config.toml
n_layer = 14
d_model = 128
n_head = 4
n_kv_head = 4
head_dim = 32
d_mlp = 512
vocab_size = 1024
activation = "geglu"
norm = "rmsnorm"
norm_place = "pre"
norm_eps = 1e-05
positions = "rope"
rope_base = 100000.0
rope_fraction = 1.0
qk_norm = false
attn_scale = 0.177
bias = "none"
tie_embeddings = true
parallel_block = false
init = "normal"
init_std_qkv = 0.0591
init_std_o = 0.0591
init_std_up = 0.0591
init_std_down = 0.0296
optimizer = "adam_variant"
lr = 0.00169
beta1 = 0.9
beta2 = 0.99
weight_decay = 0.027
lr_head = 0.00535
warmup_steps = 493
schedule = "wsd"
decay_fraction = 0.71
decay_shape = "cos"
final_lr_fraction = 0.1
batch_tokens = [8192, 16384]
seq_len = 512
doc_mask = false
train_tokens = 156000000
steps = 13007
dataset = "wikipedia_en"
Each number is 128 + 32 x the weight over its row's rms, rounded and kept within 0 to 255. Layers, rows and columns count from 0. Numbers have three digits each. The size before them is the row's rms in percent of the matrix's.

# layer 4 attention query, 128x128, rms 0.16, rows 0-127, columns 32-63
135:107101136108127153136112137101090145081086194151117112170076138149077130073125132123158099139087
110:120139129100097181158132137123148094140131112157069125132063114159090171095138135129140117108087
079:087096115032152163178131140148168165093135168098108078114123106209107168138156128092151131166092
112:119124115174135094114100126191097158150119126057195133122136135081121102172080097117130108109160
103:113140157135095194101130137101109104138087141150139097145124135147099095125134142111070080142093
093:142087164185142121086114152110094135094144147049191125135114163103070143126160091111104088137185
116:155128125128132081114137134127096135153124084115164121107175135119175129170126129110091148120177
066:190148171109133198100195168143118145120113129163107095140126116171092184169175181080178164137127
109:207137144148112128134144139084135068147084076182154152103200130185173126116155175117113174094059
100:074165181124115174168126142152107147094109182150156114114098130149108141116132100106137080118071
098:156149130136146113100136147122134163122141119161128121167132140127131202099177131080117157154103
088:106144111196162102127110153163105132108166119101140153170049194137096129149144126100136162162129
103:171156136194117165156113110140178144096092158143142125108135142130110171147134131094073123099080
090:127149157076104090200139102151144148074148127087139121133108147118108127093158081096102109114137
095:137083130073144119195161070087136123086122122105081113117168094136118106128124116201182113063149
099:129158115136141096149175153157210082159134079093150143115109113121110043084141104123059109112106
119:150108146127107146108144168109149123108128089135079117149101117141116130091152155111114113127063
103:118168188171124157071135176117123146126146149101151084173148156158115097140158140080160094160144
120:122155147106112185133126126115134120131121151149072133137084118144118136077156159111144125145081
093:121143156112131175120148134140124081112103129126129105156070132182090148113146123090190131138073
099:146140094133123086126122130152111135133150113086182138124157139078154097146095085157102138127173
106:094105106166149059121081115170114112144135136095173156108160142070116090115077075166109082127152
088:120118082142157088117104164149130099172102156185108244109156122049139095134134127107147089182146
206:045135157126102168154137134109139145098137154098136133120083124115104135096146115133118087153096
101:134117081070130134133110106137160124173128116110051144142125085097128100131206139119096156135167
101:137169174135143138150188183131109106107092157126147085150132151165167086111183116121151141125067
105:151137153138087082129090097142212138108134084105109128141132117149110099097117168135108126216078
096:086140150073112153191143093188149085145145153093156153146118112179113096125088082191098131141140
096:092201132149113137117146130088104125148096081136130075074167093124091094140100126131134112106181
102:159088147178095140116152158142128116078119095146128140192101141130093147145117164173117150139130
104:151091157113167117090147094148125105103163103091119150132120070113151157170108147137155155107152
092:109171186105170153120136135171121138149117069141164093131085114176128123117098122080218132149170
087:103098127160157146137094125116117133109139094100093108117163073164114121155181113136101178166141
087:100096136093062096172108112156188144068111134139156107120153115150123099096118061146106122122125
094:084113151139100109198095116191105166104066049171126092130130146061125068097104108167094151154105
063:094122125130172149143127090142112117126180087188141084104117143159164120138134177137151178124117
105:097095109162151147104145084133202109129152171089103167121161126164099151152067110211154086109148
092:200136098143129127102171099122073095099118100130139135135145111101140159154125152081131144100162
114:106121124151057138172138155149137093084133163062130168135137138064130082071070120164125137146126
135:085130171123113100159136148153154164141102138023124137115116137102069127113135095164127106161112
120:185123114136147072091136104167128130097175078148134103112111106216139129117124107131195145066137
116:183121068113137120125102143152137128162112176184128084125125068155155132082061067109200142110100
089:053144121109137083181138097077128145144141138138127166102097111143114150082113133145113105136046
114:157175107091109045089141123146088109096079143085131120077114160130085140066151115119157181107091
113:175123145171125208112115125139141141172119098104135102173134095140159156130139134125179136124132
098:098132164139101159191149169075111087120127148090133139145133187152158102115147179139116148167170
096:129096090107127105141104106154119084159144214142106113154116077128119093129055061156118078146129
107:068151137125138109175144083138062153093162130120158142125061130121079099113101123140076110106100
080:099139100176176115113159075115102114104109163165161101169132100112201151117181123118100124182136
091:112145087118098081166136204130163093138170162116140104119163121070077103096078102176142179156144
081:130125119126099097159169196065129167127114144114104090132101127154102124089214144116093159139103
104:161095125138180133099131078112087149143085113171139101111086136159142146106230142085150141174139
095:132141153161139147163161094144128133121128099098115131139078083099135098078123136092107172142142
096:164153118098162161108140108099045142133107159185107091099110130175159114137167127081126149148150
087:179087163140060107196181121117080116129066156124147076138149125153152077084128156090129166134115
102:196103153107110164113163149126082056118049132145135118122182120105193116089144143069124160115128
108:069120158137119138095114138101122137075148100079146176074111123042086162143195118130041078138107
103:099129155125140127087135126111173189079121159135114135080153154103110171156117163130130092128117
109:130098142108121087115098081135148149149143107138071140174115162176119133169137169157119080149154
102:117138130069120173128136117153083094100087137099140184153095094039123132155169088117110120129114
106:096086184150167148105122192155153135081151126130122133113150124117153086171153108100080064121149
099:176074089109068143156136098186115120110098153133085102152139124123131121126141122103161160140145
107:085091117136169111094134162062135105108167151161104118106175108089165112120095107102089109108150
116:104146109135135080095163137079117122096153124104154188123167162118080123175101160117077148112143
106:130110119127061145088158150115148152126063115119086050134140114099081102113096147160130190113124
073:156163106098168142165105146108081127173136164187109159118073068199162112085152186094099109100150
089:141117214150152135151115095137113179164158086122128193129167153127138130096105134172129115225163
082:103104188175126114155155095149109176104146117093136149132123187075095139146080130190143136149150
072:127141047089143158118090146103170090127086163157132111132111095171164112086162138067147111092118
068:092128089136177167072092166109170118155063171133133117119116114192133151090150074113123060103131
089:072126142161160123132145163106092208121147124072100161120094119123078092130124141191159106178177
170:160147073102131130095144154099101092150098123158096094103140083176160107121138198047123170116164
082:093103168112194052108155117108139141117101131140148121094141089143116137163104092104116070093181
076:128161113174139154122143139161125126122105149082131162118050094061103147099106164114150203121155
075:083065105091150101172086119133149158062147108127173103117080114150129132108133141168104148084132
074:098129146109150145085139087126134174142100141075098164115096123113116110164116171092153124110104
073:112164114132155141068127114154149171165100125114133088101128113117163139151140149083135098076157
080:146072120129131099174073122142172137085157133139184150187197121143118127140147084137114134093098
084:119140174097110111067141137157099068162160130142098127115156162148178149127083157099159102132096
080:185119081125131107130165161109081095152120109175108089107174089149140140171147143084115170118153
104:094103152164127135123096087153172092123163168079135178115133171121128168190130083139119091108116
092:133166092117110104067150145129168082120064118154109053153136101134127139123146116108105144111128
082:153166085098146129127089154089132080164105158178122132154129066156148148131188154066094131119103
079:112144173122156170148142117130125198141175094129162182158111143139141111129111165168145149181133
089:172152100105089162119152153134119112134097123179104105094133087133169136136107177078078164128128
093:165114081121121122107118148136121044188118122163126116116153096137184160101154167018104132102128
086:059167142095098120092112138120115132118076126108148140114128123163110082118133149167102084158086
052:154140091166113110110149127153101121097119112112099072113133139105118115172100144123150185105178
083:096194119060159100131140153086095122123136089127138158081071135160102095129151129138174088128141
072:148103102108091117126180144139086095168162054141087128132137146118124155134107143103197142113143
073:149093078144155098125046122109130137099103121170144115180201131139093117140150101168122095139145
073:160080086124155091146166111181119063112174121132155111115123121125130162149107134125162188082156
075:120161101083115098154075078115115082096054100103146119162179100143137086151120136108103106130095
082:160214082149162111089142158100117145156140134149119103099158132108125149097158116097108100130187
086:164193061156161186135141102092166133127126095086098108084101121123129119112159134131139131121104
071:165171080126113123119123108135157058182174072103139078108127142154166176094150160110192164073132
101:105148122112170096133124120100116191075097110175120070110147085157101106135147152170089134159098
097:148132098195089170121110132119154059215121092134116122183106162101109155115161096068143125142184
088:202155123166114131116071115071129063149115093128181152130195135101088184160130109130132073157172
089:121150145101175105125097119132113169052121165123080154114156118155136123130132144156123128143068
080:145070121149128142061124112132072080148133097124144142088113140088137148178196111148155177151167
112:120155166117124100161099081124096162055115160127103098111100088126148118089114187116081129122107
126:177157100156141127091155158114110107185141079132100120125130109156176208193152129066160160124135
089:103120156131161119130134190155127152060120060123134176091110141152089129140162180150133109164087
098:063163105068098169106122161147153132115124122050107185130141137082087090160175157186074092166192
100:210087125168113143154151148120123154177132079191157102134139144175145072152155156130197178113118
120:112176196110157083115153101120140174116138154142104134147147095113123149097125161102128139168066
094:184088145179090097158099152179155159119134160150168077147090115199138111126093120121216139120067
099:110117125156150114083050117092169088081093132135158111147124121166137166054167102138151109176113
115:106104138178140168115090118162146140142085161111144137136181124185100102108071151175094083116133
099:140110094149149128131154099061096121164175152114149165141108175074137121133175118133083141112154
105:096158115136146124137098145114077159134157150101127131146093122073101178091207079117096109111134
097:157102192087122124109146128121101196065099126079145079100117196158130142110101130095137123127104
092:129123078182143136117166168140137090171195135158143163116125082094160166115102080136098108113151
100:144139168138117109116117127121063160070088160103101128127144149143126136162115159167089144174104
100:133087183089152071098146102139145157059079113109112137147109133118086092078109142144101128146133
107:124137154080151064114117123170144141082120112115134128095171164083097086183119130185119102142139
104:138117163115138158127150130054090201157124172124117096168078133163172151099153203093121140128101
077:100176042128089119123121156114150078174110163121122180141140136071149139120061124127172130147171
152:059099153123126138144112109135131168109119142062145134124106135105063092082123116200111105167100
124:121111098157123149139071148119176124134143133182120127090144153146164107075132176130190097114119
107:105132084139181151161153139120164110128189126109108161088161127068079113149086113151057079124189
108:146116133105145100087137153174051169179083074158160116129146180112109120111189102140113197137137
114:093125120134135142152145130085121106109168045144159195153097130138134097201127192136135141164122
115:169084158113119133151149117141144105147106153177122076174142136193192130164111184113190160145110
109:138168133126071101121178099147112174121102057112138102135108121167123163180073133104124136131057
109:141153179224151125106134079171124060146123153140106165178138104161145132127096158120134081146115
114:168109133113151059149133133113138125074097111161192131118082136118112130114179096122175133132100